config.yaml
vocab_size: 2048
qk_norm: false
init_std_up: 0.0435
max_grad_norm: 0.5
schedule: "wsd"
train_tokens: 189800000
Each number is 50 + 15 x the weight over its row's rms, rounded and kept within 0 to 99. Layers, rows and columns count from 0. The size before them is the row's rms in percent of the matrix's.

# layer 6 MLP up, 1280x320, rms 0.0346, rows 1119-1173, columns 256-319
107:66 64 48 65 45 45 71 32 55 39 63 08 33 59 42 63 48 63 33 54 62 58 68 46 50 30 25 65 49 31 40 46 70 51 44 49 60 57 54 47 56 91 50 49 49 64 61 65 80 44 38 40 53 26 57 60 59 39 58 38 46 48 67 61
101:47 52 50 69 39 55 58 54 43 57 47 78 21 32 51 45 39 68 46 30 58 49 34 40 34 70 62 55 35 64 54 62 53 42 45 51 45 66 54 60 48 56 60 43 64 60 30 65 57 42 87 36 60 55 40 53 55 61 58 21 63 63 56 54
096:74 44 39 62 40 51 52 33 26 56 44 60 39 60 86 59 34 32 69 43 68 70 69 27 48 66 68 38 93 61 63 70 48 60 46 56 43 66 46 56 68 52 53 51 36 74 43 74 59 44 46 35 22 22 58 36 44 25 45 36 40 81 37 83
100:06 72 61 51 73 59 71 17 44 08 50 27 45 53 47 42 43 55 41 83 55 68 94 50 58 34 36 47 65 65 48 35 20 68 77 48 41 44 56 48 50 68 18 79 53 69 47 53 51 38 36 58 58 63 47 44 37 33 51 46 50 43 22 28
096:30 46 32 61 58 78 73 21 39 43 33 46 42 47 43 48 36 55 51 40 31 79 77 26 79 48 30 40 73 30 69 38 46 26 78 40 70 55 66 56 36 48 27 61 40 54 49 51 39 54 68 53 35 32 47 56 44 71 60 45 41 43 47 39
102:61 30 46 75 78 38 62 36 41 53 13 46 47 47 55 41 47 51 36 22 39 61 21 44 55 41 35 62 54 35 61 65 65 45 37 52 52 64 55 49 63 32 60 32 07 61 41 59 58 52 48 21 40 56 38 50 45 36 41 38 68 37 58 40
103:31 99 53 34 56 43 30 41 44 57 65 61 46 52 37 43 51 46 44 51 51 46 46 46 48 51 45 23 33 43 46 27 25 54 46 60 50 39 47 38 54 50 71 62 39 59 36 72 65 50 34 47 30 67 66 52 60 40 38 59 40 50 40 37
103:47 47 42 50 58 29 41 57 68 27 53 44 47 27 42 59 51 82 43 51 70 48 62 62 52 43 76 47 63 56 51 56 57 68 48 48 65 37 68 62 62 54 64 45 56 71 53 55 48 47 70 40 71 66 52 58 57 51 37 35 57 12 64 64
109:65 64 45 55 69 44 69 45 80 28 42 33 66 35 64 60 66 53 51 63 20 44 59 53 58 54 41 63 45 35 33 51 45 32 62 36 45 61 66 67 49 46 82 60 26 41 67 60 70 30 63 51 47 85 45 48 44 72 36 39 68 43 58 43
109:48 44 41 47 76 63 46 48 54 35 42 32 23 30 43 41 39 48 48 23 56 52 64 63 64 43 51 35 45 48 56 41 42 46 36 65 44 60 69 91 36 42 35 33 45 67 30 63 73 48 78 73 50 32 63 31 54 50 45 24 43 42 42 67
093:29 58 54 80 69 36 41 32 78 45 26 58 78 71 79 48 55 55 44 69 52 44 86 51 57 77 98 23 51 64 33 19 47 46 47 40 43 50 76 94 62 74 25 70 52 45 53 57 60 33 51 37 46 53 44 67 44 63 38 41 51 56 56 71
111:58 74 46 53 36 48 59 49 60 54 44 21 52 34 55 21 54 59 23 46 35 73 50 45 64 26 68 48 41 20 37 59 56 50 67 14 50 67 67 72 43 69 48 51 36 70 36 69 50 49 67 59 41 35 56 49 70 20 25 47 42 32 57 51
096:46 60 51 62 46 46 48 26 49 58 45 43 71 52 62 17 15 68 45 51 60 65 56 58 53 34 48 52 66 45 48 53 59 40 53 27 56 44 69 54 51 75 58 32 61 68 29 54 54 51 37 39 61 46 49 79 72 50 64 41 41 34 37 55
109:45 39 35 58 72 58 66 46 36 45 60 57 34 41 55 51 37 64 11 37 31 67 57 57 55 44 42 60 51 19 37 64 57 35 32 76 54 50 53 51 48 73 91 92 48 77 43 62 64 58 48 10 37 50 61 41 47 47 50 44 44 56 62 79
105:57 43 53 69 70 34 66 56 62 40 41 59 65 37 32 47 26 95 37 41 45 62 67 58 30 76 60 26 73 51 57 64 76 62 54 72 99 74 57 53 32 57 50 49 29 44 63 55 45 20 40 48 42 32 60 49 58 64 49 52 66 42 45 24
094:48 55 33 53 61 58 78 68 54 33 44 48 20 42 59 53 34 66 36 70 54 45 40 11 32 54 40 53 29 45 19 51 37 72 57 21 72 44 51 12 34 60 53 38 25 47 40 62 31 78 54 42 70 54 80 59 47 33 51 55 66 29 45 51
096:41 45 60 51 52 36 42 61 22 41 39 52 11 32 43 65 07 93 54 43 35 50 42 31 38 74 46 61 60 54 38 57 44 38 38 65 76 61 63 35 45 65 52 51 59 83 25 59 35 55 67 39 20 42 37 67 73 49 45 27 57 51 35 47
103:47 59 51 86 56 80 51 48 51 35 43 36 56 13 62 45 37 35 42 52 49 54 59 59 59 57 43 47 53 32 52 47 30 64 45 04 80 46 45 48 64 50 58 33 36 47 33 44 63 56 57 49 50 54 40 43 35 73 19 53 59 38 39 44
087:37 66 38 55 53 65 53 64 59 37 70 62 54 48 52 57 13 46 55 66 51 75 61 55 37 35 54 47 32 35 57 55 17 48 32 28 44 49 59 60 34 51 68 29 42 53 42 60 40 36 60 60 63 57 43 68 37 47 44 40 63 68 42 53
107:34 39 78 77 57 70 27 40 31 43 73 30 55 45 50 31 14 43 61 51 38 44 53 62 48 62 72 43 43 57 25 73 39 60 59 53 55 75 56 73 58 61 57 34 66 40 68 59 58 64 57 43 56 52 64 72 67 52 59 44 22 60 31 58
090:64 32 59 48 33 79 49 35 57 67 55 48 33 62 42 52 46 66 15 71 56 41 36 54 57 58 34 54 33 54 26 70 52 17 95 67 45 69 53 69 32 41 56 55 64 31 73 65 62 52 32 60 53 50 52 76 64 42 45 35 60 44 47 18
089:51 46 45 69 56 24 53 46 73 60 30 25 38 29 54 11 06 69 52 64 52 46 37 20 09 46 68 62 35 40 67 65 07 52 53 33 53 39 58 43 56 67 65 24 56 26 80 52 68 63 64 35 68 63 32 56 33 34 37 38 58 48 45 84
097:35 50 37 47 67 50 46 49 57 32 47 34 60 25 80 23 31 57 44 71 22 36 62 31 27 57 33 57 33 55 49 41 44 37 64 61 34 30 53 50 58 58 48 76 63 69 58 60 61 68 42 55 31 53 55 21 43 33 71 54 37 20 42 37
099:50 35 53 66 53 45 48 40 54 52 69 51 37 40 65 52 36 54 38 75 51 75 61 53 40 48 69 58 42 30 29 55 57 52 27 61 54 58 79 74 37 70 36 71 49 78 56 60 71 49 45 38 28 39 48 38 59 62 29 29 52 57 53 88
102:47 53 58 78 47 55 60 45 50 43 43 44 42 06 61 37 44 62 56 30 14 65 73 24 68 54 70 48 50 40 38 55 49 47 49 62 52 57 48 50 51 50 50 35 77 42 42 51 66 59 59 47 51 44 42 54 50 48 50 60 34 42 33 59
097:36 30 48 53 47 30 40 32 55 52 63 45 51 43 28 37 54 75 45 62 27 37 71 42 48 75 26 42 26 63 69 40 57 62 43 63 76 40 43 47 16 63 69 29 28 63 38 52 22 74 47 43 67 35 71 40 46 49 64 54 60 45 40 70
159:39 35 49 54 54 66 43 45 45 58 48 41 43 19 41 32 46 69 26 57 26 50 53 36 69 64 63 45 58 28 71 20 59 57 58 05 54 46 54 55 54 66 81 41 34 84 40 46 56 31 83 51 49 50 49 41 48 60 03 57 66 07 46 54
081:70 26 28 67 61 63 36 62 58 62 52 54 32 59 42 65 74 34 30 56 46 61 53 26 69 66 61 89 66 29 73 38 59 34 42 35 48 72 54 67 27 66 53 66 46 53 68 64 39 25 67 51 40 53 37 40 54 04 52 47 49 52 55 79
099:43 44 63 45 41 62 34 26 20 58 56 74 44 42 42 50 50 52 47 64 35 46 72 49 43 79 65 40 66 49 50 34 33 32 57 61 73 50 66 54 55 47 49 62 39 73 68 67 63 54 86 37 59 41 49 58 67 45 58 41 37 36 37 64
101:57 44 40 65 46 44 41 45 56 60 49 52 50 69 35 38 34 55 41 39 77 51 49 27 61 57 60 78 42 53 52 60 46 53 42 26 43 84 56 37 45 65 41 38 52 65 26 58 64 46 69 36 74 50 41 50 57 44 34 37 63 56 57 56
098:44 42 34 44 72 58 43 20 68 22 48 38 64 59 55 47 56 56 39 51 24 45 76 58 64 57 34 57 42 45 56 78 35 53 72 28 37 65 51 67 45 49 76 69 61 37 19 64 53 30 82 37 54 65 52 59 36 51 55 50 55 27 50 59
098:43 36 74 54 40 45 78 46 40 43 46 32 50 55 53 51 25 37 44 76 41 81 46 26 49 54 53 43 56 60 65 72 53 61 48 42 75 70 58 30 18 89 53 52 38 36 33 59 73 64 56 40 56 62 57 31 79 40 37 50 72 48 39 44
105:29 47 41 56 42 76 61 43 46 48 42 23 36 49 45 71 27 54 48 34 62 53 50 56 71 59 33 51 33 16 36 23 41 62 67 56 56 70 48 44 39 61 59 58 41 72 40 63 56 48 52 61 87 33 62 57 77 22 23 38 36 63 52 55
095:44 55 38 47 76 45 58 48 48 18 39 56 40 44 52 47 57 50 46 46 41 50 48 57 55 41 33 63 51 33 62 35 56 47 56 44 54 63 57 59 33 74 47 50 69 43 62 47 55 47 48 06 24 71 39 43 36 45 35 50 74 67 42 63
095:50 45 41 34 50 48 43 31 58 55 32 48 47 57 46 43 46 61 37 69 48 64 59 58 59 99 66 64 67 50 28 68 38 49 47 63 61 54 67 37 62 59 49 59 40 79 57 61 43 30 70 67 58 62 62 60 45 65 43 42 38 34 35 40
101:50 42 17 84 46 39 47 42 35 48 72 52 40 45 28 44 42 53 55 37 51 67 56 18 62 38 68 64 57 44 44 05 41 65 59 31 46 47 57 33 55 68 52 30 45 66 52 52 49 32 48 44 43 45 68 41 54 37 68 48 50 35 35 64
103:50 68 30 39 58 33 58 12 47 52 61 22 53 54 52 33 31 50 24 35 30 51 73 59 59 61 53 60 54 45 69 39 20 45 40 58 32 84 74 80 48 60 51 42 48 61 53 67 55 68 71 42 37 23 51 58 42 22 67 23 39 50 36 52
097:40 50 32 45 58 72 51 48 29 25 46 50 34 52 73 63 07 53 51 66 49 58 58 50 70 50 60 60 47 59 48 88 22 32 43 23 72 58 60 67 35 71 54 63 51 50 36 62 63 47 68 49 46 48 41 50 15 33 45 36 55 37 52 41
084:37 51 50 69 29 44 54 52 57 79 54 34 31 35 33 48 30 63 52 62 45 59 31 00 59 86 21 32 43 49 65 65 39 35 60 51 78 48 51 61 16 62 49 44 45 46 47 53 63 49 80 46 45 62 39 47 39 41 52 56 48 58 31 54
104:57 37 38 54 87 40 45 06 52 30 37 65 53 60 47 02 42 54 26 32 61 66 60 48 43 41 59 60 45 46 41 36 34 73 67 64 84 47 99 62 39 78 39 82 27 73 50 60 72 33 31 41 29 46 62 60 46 26 42 41 75 39 40 60
097:56 13 32 48 50 60 64 49 50 25 33 36 40 59 38 35 28 59 45 65 28 67 49 51 65 56 72 59 41 78 47 73 25 24 38 47 51 66 50 54 49 64 57 26 39 37 44 71 61 58 69 51 68 68 54 46 32 51 47 51 42 48 40 86
098:47 42 48 64 24 92 56 46 53 49 53 29 60 60 61 18 66 40 28 23 26 51 37 60 42 20 47 60 36 29 28 41 65 48 49 80 56 43 54 49 44 56 62 49 46 60 46 62 47 54 34 39 45 45 54 66 52 40 49 66 45 15 43 27
089:47 20 68 64 35 49 64 39 43 39 52 62 52 58 24 63 50 34 42 54 49 69 75 50 49 43 49 42 32 41 40 28 67 60 76 57 63 43 54 71 47 51 43 40 47 68 36 54 55 33 03 44 33 49 33 38 62 64 41 48 55 66 32 34
104:32 56 57 66 40 91 83 50 40 41 61 48 56 45 65 42 23 79 60 47 36 76 46 33 68 74 54 55 47 42 70 24 57 71 53 61 43 70 62 55 38 64 84 43 50 66 30 50 45 36 31 51 72 40 79 67 51 46 53 29 65 85 42 60
110:36 49 70 43 37 50 50 00 46 55 42 60 69 62 40 36 67 61 31 49 69 42 53 47 67 61 49 27 66 69 79 29 56 64 52 31 62 54 79 73 60 85 46 65 33 68 38 55 57 29 72 52 46 58 43 45 31 62 56 42 52 42 51 39
103:53 48 19 74 31 52 37 41 76 40 41 48 58 64 55 54 53 41 53 30 37 44 74 37 74 64 59 60 47 39 31 07 14 48 75 29 45 43 55 37 54 44 57 48 25 48 37 59 56 57 44 23 52 62 46 54 61 46 56 52 69 68 63 77
103:32 63 40 75 49 79 55 43 46 41 22 59 45 53 41 65 37 42 42 23 74 81 67 61 87 21 59 41 39 37 66 53 47 54 63 34 67 52 73 30 46 40 68 57 07 42 39 72 50 69 72 61 56 61 63 59 60 63 51 35 66 54 56 48
106:22 45 41 47 51 55 48 41 59 52 59 58 56 57 52 02 63 37 47 36 27 64 86 42 46 34 46 64 43 20 44 49 41 66 51 68 58 44 55 50 45 35 60 43 44 57 33 58 49 57 50 42 50 34 18 72 47 59 08 39 58 60 01 44
105:59 47 44 24 70 50 67 43 75 39 58 51 31 06 36 65 52 80 40 70 47 49 70 63 63 50 56 48 58 12 43 30 33 45 65 33 48 54 64 44 31 33 60 52 69 49 57 57 75 20 70 67 63 45 37 47 63 41 62 39 52 43 33 40
098:40 61 35 49 49 43 51 42 56 33 55 33 74 57 83 39 51 67 31 36 43 56 58 71 08 53 58 59 30 45 54 55 27 33 54 40 33 61 68 33 50 99 65 52 47 51 28 61 45 79 39 53 39 73 43 38 65 26 49 42 57 41 32 40
087:65 56 54 88 54 64 47 43 19 54 59 72 53 44 26 39 35 58 50 58 49 75 48 55 53 61 47 69 26 65 39 56 27 78 56 43 55 57 53 55 61 39 68 70 24 40 00 56 60 69 56 24 38 34 48 63 60 69 21 37 33 58 41 54
109:37 67 65 41 70 44 54 30 61 33 59 23 74 47 46 40 52 66 57 51 45 59 53 36 45 56 20 66 47 44 33 43 44 56 59 58 52 38 55 64 47 82 64 76 41 66 43 60 61 11 54 24 49 73 31 61 39 32 57 39 49 30 51 54
153:53 30 55 47 45 81 39 44 44 56 56 10 54 29 30 38 55 54 46 46 30 49 46 36 64 74 36 26 67 31 49 24 49 50 66 46 47 50 46 51 27 58 70 35 48 59 54 48 75 58 79 61 49 37 48 54 45 71 32 65 68 29 33 50
105:19 45 45 63 63 61 60 51 19 30 41 56 31 42 68 48 55 48 49 63 53 47 68 68 40 57 49 67 46 73 76 14 42 46 53 47 52 42 45 48 49 53 45 37 54 86 57 75 53 57 52 43 22 43 55 62 51 40 41 41 63 42 30 52
092:29 61 32 53 39 86 36 53 30 54 59 44 46 84 56 29 32 60 27 60 46 49 51 51 49 45 65 33 61 36 38 43 40 55 61 61 75 22 45 35 34 55 47 44 33 85 39 74 38 59 53 52 17 68 50 55 54 30 53 46 69 40 42 46
# layer 6 MLP down (transposed), 1280x320, rms 0.0373, rows 1119-1172, columns 256-319
105:86 28 15 57 39 51 57 56 51 33 45 58 61 57 52 50 52 32 64 52 35 48 11 62 29 43 49 47 46 55 54 74 46 47 26 49 50 50 49 41 39 42 46 62 42 70 63 67 77 53 48 46 39 70 44 37 32 54 53 33 51 91 28 73
110:47 33 69 53 21 58 68 20 46 74 25 51 57 56 40 69 38 61 52 64 36 48 42 61 40 23 34 31 09 53 59 24 33 45 30 56 52 25 76 51 55 59 58 65 65 39 45 91 45 58 60 50 72 53 53 71 65 54 41 16 48 31 68 59
102:42 63 82 56 54 60 17 52 63 47 58 35 32 40 59 42 82 64 58 49 59 35 50 41 28 51 71 69 28 46 52 43 42 39 65 22 38 45 30 42 50 63 36 26 61 37 59 69 43 14 48 46 54 61 15 62 34 59 37 47 66 11 61 50
098:46 52 26 35 44 78 40 81 60 51 38 53 35 50 41 58 51 81 44 45 52 78 23 24 57 59 54 49 32 38 71 66 68 78 48 55 52 38 49 20 33 62 50 35 53 35 30 62 56 71 29 59 21 14 44 44 35 61 36 31 67 67 41 65
097:28 46 47 67 51 58 58 37 81 58 51 47 72 60 14 55 66 43 48 69 69 30 44 33 29 51 35 80 63 50 21 69 53 26 30 46 72 63 42 42 82 49 54 44 59 45 66 43 17 52 36 72 23 76 37 62 60 60 57 70 56 64 72 52
104:40 58 42 37 50 44 39 47 52 50 43 45 33 42 48 53 62 48 45 61 58 47 79 74 37 70 33 80 40 36 38 23 45 50 82 31 48 36 58 43 26 06 59 70 61 40 52 54 29 41 28 36 41 50 53 11 70 72 59 38 78 43 54 40
099:36 72 33 51 55 58 44 68 27 38 34 72 60 45 84 43 60 25 37 99 50 46 48 47 55 48 55 72 47 50 34 65 60 45 70 52 27 29 38 52 70 58 55 53 59 55 39 70 51 53 57 39 13 66 34 58 50 46 72 51 51 41 49 83
104:36 19 51 47 51 40 67 57 50 46 73 72 50 35 59 40 40 37 58 48 52 48 50 47 40 54 69 15 52 55 43 50 81 51 40 53 57 36 39 60 60 28 31 35 64 32 26 13 32 31 68 38 80 42 57 44 32 68 58 53 78 54 56 47
109:63 55 37 43 48 50 56 52 74 61 58 45 57 66 36 55 49 44 72 28 16 62 58 62 45 65 50 69 29 43 37 70 50 40 38 61 78 35 47 32 72 48 28 22 42 71 40 76 26 72 44 45 27 68 27 64 58 42 52 34 74 29 71 48
111:63 54 28 26 49 43 33 30 34 29 36 25 57 52 50 31 53 55 67 55 52 45 42 66 59 50 58 55 53 57 39 33 54 70 34 43 42 34 61 71 54 26 60 53 52 46 53 58 52 46 67 34 32 45 67 30 31 60 52 44 68 62 34 24
105:31 66 74 44 21 62 78 57 60 44 59 38 43 39 64 60 57 40 50 29 28 51 92 51 50 59 53 32 42 46 60 53 76 37 37 51 37 41 55 42 56 44 52 36 44 54 18 92 44 50 42 53 56 68 60 59 39 67 41 32 60 45 69 50
113:52 57 47 60 48 40 47 30 50 74 53 75 50 60 43 30 70 33 00 35 71 43 35 52 43 45 57 11 64 61 49 65 43 09 51 42 21 50 66 34 64 49 26 60 57 54 53 43 30 60 54 53 34 19 51 35 72 37 58 34 83 41 51 30
094:31 52 66 48 62 63 45 64 40 31 44 64 12 26 59 62 46 40 60 45 53 42 49 36 27 64 33 50 37 50 50 60 87 54 45 23 45 60 25 59 34 34 31 71 57 43 58 34 33 33 45 54 39 56 46 53 49 33 56 36 52 32 39 28
110:41 58 49 73 50 52 65 44 64 38 60 64 53 37 40 59 69 78 45 31 65 57 14 53 31 38 49 61 82 50 41 43 72 40 50 58 37 43 47 21 35 56 60 57 42 34 18 87 48 31 63 45 41 58 42 71 63 34 59 37 51 56 51 60
107:56 56 59 50 53 57 66 50 35 57 68 45 70 58 76 56 50 43 67 48 31 43 44 35 55 34 76 66 49 47 69 63 68 45 52 33 58 34 20 43 37 50 75 26 47 48 52 74 31 47 57 59 39 39 29 50 44 60 14 83 53 42 51 71
097:57 43 25 36 41 60 34 63 43 33 65 55 73 54 70 38 56 44 21 62 62 30 59 40 32 52 41 27 82 31 78 37 50 50 45 37 84 32 44 61 51 75 40 48 26 46 55 56 44 35 46 41 54 42 60 44 49 44 63 66 57 07 21 57
095:57 63 47 66 31 44 58 66 42 64 61 42 54 48 41 30 69 39 50 74 61 26 46 54 52 41 68 23 43 61 48 46 57 47 50 53 38 62 45 62 43 55 41 50 53 40 49 18 60 45 61 55 50 52 40 45 46 99 40 53 33 62 40 41
096:30 39 53 46 36 48 70 92 34 51 40 41 29 65 49 39 56 63 59 56 46 92 78 38 46 69 45 49 50 50 41 48 49 48 61 41 54 54 06 59 41 76 43 49 23 72 50 00 44 34 57 44 28 45 49 48 69 62 51 99 69 36 48 51
086:34 71 77 62 54 46 55 51 46 41 43 32 52 37 38 69 51 74 43 36 38 25 67 40 36 44 45 87 48 70 68 41 48 65 50 41 50 42 34 63 57 40 34 60 16 75 63 33 66 43 56 62 57 27 44 47 65 50 47 34 11 47 27 25
104:76 49 64 70 43 27 60 59 48 66 40 55 37 55 92 60 24 31 42 42 23 47 32 55 44 60 52 64 57 50 43 42 65 25 41 61 40 51 29 53 46 49 42 49 65 51 52 64 42 61 76 66 60 41 52 47 47 54 66 53 22 36 39 50
095:48 34 49 59 53 70 73 59 54 40 57 47 71 55 54 33 43 34 63 32 34 55 61 54 42 67 68 71 53 45 58 31 63 98 32 42 25 07 39 33 43 56 35 54 35 77 16 40 49 48 71 62 35 47 60 44 45 52 43 65 44 56 49 46
086:39 53 66 35 62 55 58 62 52 78 36 53 56 68 36 81 41 24 58 31 31 66 31 37 56 38 35 72 55 48 53 49 39 30 24 64 73 74 42 34 37 78 12 50 64 72 47 48 31 64 38 77 43 60 55 46 43 78 48 48 33 54 72 44
094:49 38 52 63 31 43 16 68 57 53 55 46 42 38 27 47 66 28 59 28 70 49 43 45 58 60 61 53 29 40 54 59 57 59 24 44 32 42 46 46 27 46 35 39 44 44 57 64 45 38 30 71 56 34 52 49 47 53 69 37 46 58 49 54
097:41 74 33 37 45 59 58 33 72 46 51 46 46 40 60 48 61 36 51 30 17 54 50 46 44 61 59 55 77 60 60 46 32 36 65 44 55 57 51 66 29 40 59 60 61 55 50 74 54 66 77 57 50 44 49 46 56 28 67 40 95 25 66 59
102:36 18 59 39 66 58 58 70 37 34 56 85 63 49 45 55 66 34 90 78 65 60 52 49 42 52 32 63 80 64 55 59 32 46 31 48 31 32 57 37 54 80 50 56 64 68 70 43 14 52 61 42 54 49 28 74 50 66 56 46 40 57 39 72
095:65 60 43 53 58 58 34 46 57 50 47 40 39 21 51 64 57 54 49 23 56 57 49 56 41 68 65 63 31 85 49 25 47 46 55 56 44 16 37 51 50 51 51 39 65 52 66 47 52 59 44 57 37 66 29 45 46 53 66 50 56 53 45 51
106:41 44 38 61 52 47 50 70 52 88 44 45 46 39 45 52 56 49 43 58 35 99 56 50 56 58 52 52 51 47 45 56 36 58 62 25 53 48 36 40 45 65 49 32 41 52 46 00 46 29 68 48 51 52 53 47 59 68 45 99 58 23 45 63
088:56 64 48 38 82 54 58 36 56 45 46 32 70 71 53 56 34 73 38 32 59 34 69 54 56 50 95 67 48 61 64 40 58 41 57 72 52 21 58 70 64 56 66 32 37 53 53 99 63 53 67 54 40 61 34 57 25 35 28 32 43 61 48 24
099:56 43 62 27 72 33 51 29 66 56 72 37 51 58 55 37 57 45 53 42 67 49 17 49 45 73 51 43 38 54 48 78 54 33 47 61 44 18 71 70 59 54 56 53 51 61 55 94 44 34 38 58 49 51 49 48 39 33 20 07 56 84 39 59
099:45 39 45 72 77 57 40 54 23 23 56 55 44 28 57 29 47 00 60 36 26 48 32 54 64 44 41 50 52 17 45 19 26 52 50 58 38 46 55 54 54 39 27 42 59 71 83 52 62 50 69 55 61 37 29 57 57 43 38 59 36 46 59 50
107:38 42 39 54 52 62 47 66 63 67 47 56 90 73 16 48 39 61 53 81 57 33 73 28 49 37 56 47 38 71 52 76 47 44 53 60 33 51 32 67 49 44 45 43 65 31 24 75 37 54 31 64 45 60 36 47 27 63 69 49 37 53 45 45
096:74 68 28 59 36 71 36 68 68 54 68 53 55 53 52 56 59 44 72 12 20 51 51 43 55 39 60 74 78 26 28 75 60 40 49 52 58 67 18 51 51 18 24 42 38 53 60 56 60 38 27 46 58 55 35 67 20 58 49 51 48 59 35 30
117:57 73 38 73 41 42 71 48 20 36 52 58 39 33 38 51 49 46 44 34 57 56 51 51 77 51 63 28 43 46 43 43 38 65 71 47 58 63 52 24 45 16 45 55 20 59 54 63 58 61 47 47 38 53 55 59 33 44 63 46 58 29 39 38
091:42 37 46 68 44 12 62 42 40 63 42 76 39 51 41 51 74 68 44 73 48 44 52 55 63 46 65 43 39 68 28 67 47 67 58 35 58 49 52 43 52 34 34 39 26 66 64 64 37 19 52 44 60 58 34 62 82 50 41 34 51 49 57 61
096:35 21 55 43 56 49 52 44 38 59 79 54 45 58 58 43 62 68 41 22 61 41 33 50 27 34 20 70 52 40 24 59 26 64 65 54 72 57 55 49 49 46 68 71 55 30 58 57 33 71 58 43 48 43 33 54 59 43 45 39 62 42 45 33
094:70 47 72 53 58 76 36 67 62 34 57 64 53 68 38 70 70 54 49 57 47 50 42 52 45 30 91 44 43 50 58 61 60 62 46 57 49 57 46 54 24 57 40 48 42 37 42 36 30 42 37 65 51 72 43 52 07 87 60 71 51 69 68 51
090:74 46 57 40 72 62 55 42 56 17 40 88 42 56 51 71 47 33 41 49 37 42 52 46 43 54 48 37 53 40 55 74 39 46 21 42 59 35 46 66 28 43 51 49 62 53 62 64 49 65 60 43 42 57 44 55 33 13 59 59 58 86 52 64
098:40 52 68 65 54 23 72 38 51 32 52 53 29 66 59 60 49 35 40 22 64 40 45 60 61 37 39 38 50 70 21 66 42 41 56 47 89 35 33 41 48 70 33 74 23 58 26 75 34 53 30 46 31 93 70 20 32 49 69 43 57 70 75 57
089:60 52 43 48 42 52 54 73 39 71 49 41 56 43 41 57 59 33 50 48 51 43 63 65 60 08 65 51 46 61 68 43 44 31 42 72 33 68 19 47 76 71 39 60 54 36 50 00 45 49 40 64 54 55 75 63 63 58 52 98 56 33 60 41
104:47 69 28 47 46 57 67 64 40 54 70 31 53 62 75 92 49 21 47 62 54 60 51 48 84 37 23 39 53 54 31 40 32 62 49 41 52 37 39 53 66 58 42 22 43 56 47 87 59 74 30 30 54 33 53 42 34 65 27 38 41 41 61 55
098:44 66 75 40 45 70 32 38 60 99 64 57 32 43 35 54 52 48 16 14 55 33 39 67 34 66 35 56 57 58 72 75 40 43 38 63 56 51 46 42 50 28 78 57 34 73 61 76 56 48 57 79 26 34 73 38 40 21 29 46 58 48 46 47
096:71 29 50 32 54 50 65 42 48 74 55 42 33 30 42 51 61 36 43 51 43 45 50 64 24 58 41 59 43 59 54 60 58 32 65 52 42 32 64 32 52 37 28 40 61 97 36 16 73 55 63 39 34 49 44 45 66 47 55 51 47 41 59 40
085:40 64 45 52 62 73 53 41 80 45 43 32 41 60 81 09 61 43 25 58 63 41 29 62 42 31 28 42 55 45 45 60 58 42 51 53 16 76 49 54 52 52 36 36 65 49 55 86 16 52 45 66 41 75 69 43 26 58 51 44 42 40 55 53
113:51 60 45 53 56 38 54 61 64 13 36 36 43 35 56 47 21 42 40 52 32 61 46 39 44 71 35 68 62 57 43 70 51 58 65 42 56 28 56 36 36 50 40 52 49 29 66 59 47 48 48 44 71 56 18 50 65 41 59 51 27 17 42 27
114:45 44 64 45 52 45 49 57 28 18 75 29 53 49 41 41 56 81 60 49 38 52 50 40 29 65 19 51 73 68 67 68 72 51 40 50 48 58 55 50 57 47 36 44 49 56 54 30 37 41 43 68 35 61 56 71 27 68 65 70 44 31 65 36
106:67 55 59 34 43 44 62 23 34 99 52 58 57 64 88 47 35 63 43 67 42 47 89 55 72 52 38 49 21 64 63 46 52 37 37 52 00 60 72 54 64 54 41 60 29 20 71 99 70 53 52 57 56 46 42 69 43 47 46 26 45 90 63 51
109:58 55 51 57 45 49 57 52 44 50 53 50 44 65 31 40 51 47 27 13 50 39 34 38 52 49 20 59 53 17 35 60 40 34 56 54 46 55 37 72 44 32 64 15 52 68 68 65 69 74 77 47 52 73 50 61 42 50 61 63 47 44 52 67
117:49 29 51 35 61 33 45 37 60 49 43 74 44 64 35 17 48 54 45 58 66 67 50 71 52 74 25 59 46 54 67 57 50 50 44 39 40 33 86 53 59 75 49 48 59 47 60 70 47 78 63 43 66 35 77 23 63 65 56 14 52 63 18 37
112:50 58 67 53 50 16 72 33 53 50 54 48 43 56 40 75 23 69 70 59 52 51 58 65 48 47 70 36 61 48 42 43 67 27 36 46 43 45 77 62 61 48 59 42 37 56 36 52 54 45 41 39 40 60 49 46 36 61 49 15 54 62 59 47
098:58 74 47 43 65 66 56 38 52 53 48 69 29 31 48 62 81 55 42 51 62 48 46 68 44 61 30 58 59 37 40 63 38 39 42 61 60 64 59 60 46 43 41 50 32 64 55 69 55 58 48 50 49 38 46 53 39 51 26 45 58 48 62 39
091:38 45 73 46 48 62 50 69 34 61 78 56 40 48 60 63 67 15 63 29 39 52 56 42 62 53 49 78 49 34 48 58 37 47 59 49 56 55 33 18 77 73 51 61 59 60 78 29 50 60 49 42 62 49 48 57 54 76 49 63 24 26 65 44
106:46 67 51 64 63 34 72 46 60 50 17 90 52 63 49 51 49 60 53 65 65 41 23 50 59 42 48 35 45 47 62 50 38 46 39 39 25 28 61 22 47 61 45 27 49 49 54 38 39 29 36 52 33 20 29 30 74 40 27 35 42 43 63 59
108:36 42 46 58 57 53 50 87 39 73 47 42 44 49 56 47 52 52 56 53 44 77 62 41 52 62 44 48 57 43 46 49 31 54 58 49 54 57 09 59 44 54 62 47 70 65 62 00 40 45 63 55 67 53 52 51 61 81 49 99 50 35 43 54
106:79 51 84 53 39 39 69 67 58 45 53 81 58 68 71 54 71 64 53 43 85 74 57 38 52 55 44 55 63 79 46 44 24 85 49 39 74 42 57 42 57 70 24 48 15 60 40 59 11 58 38 28 62 35 37 51 73 34 46 53 47 59 32 53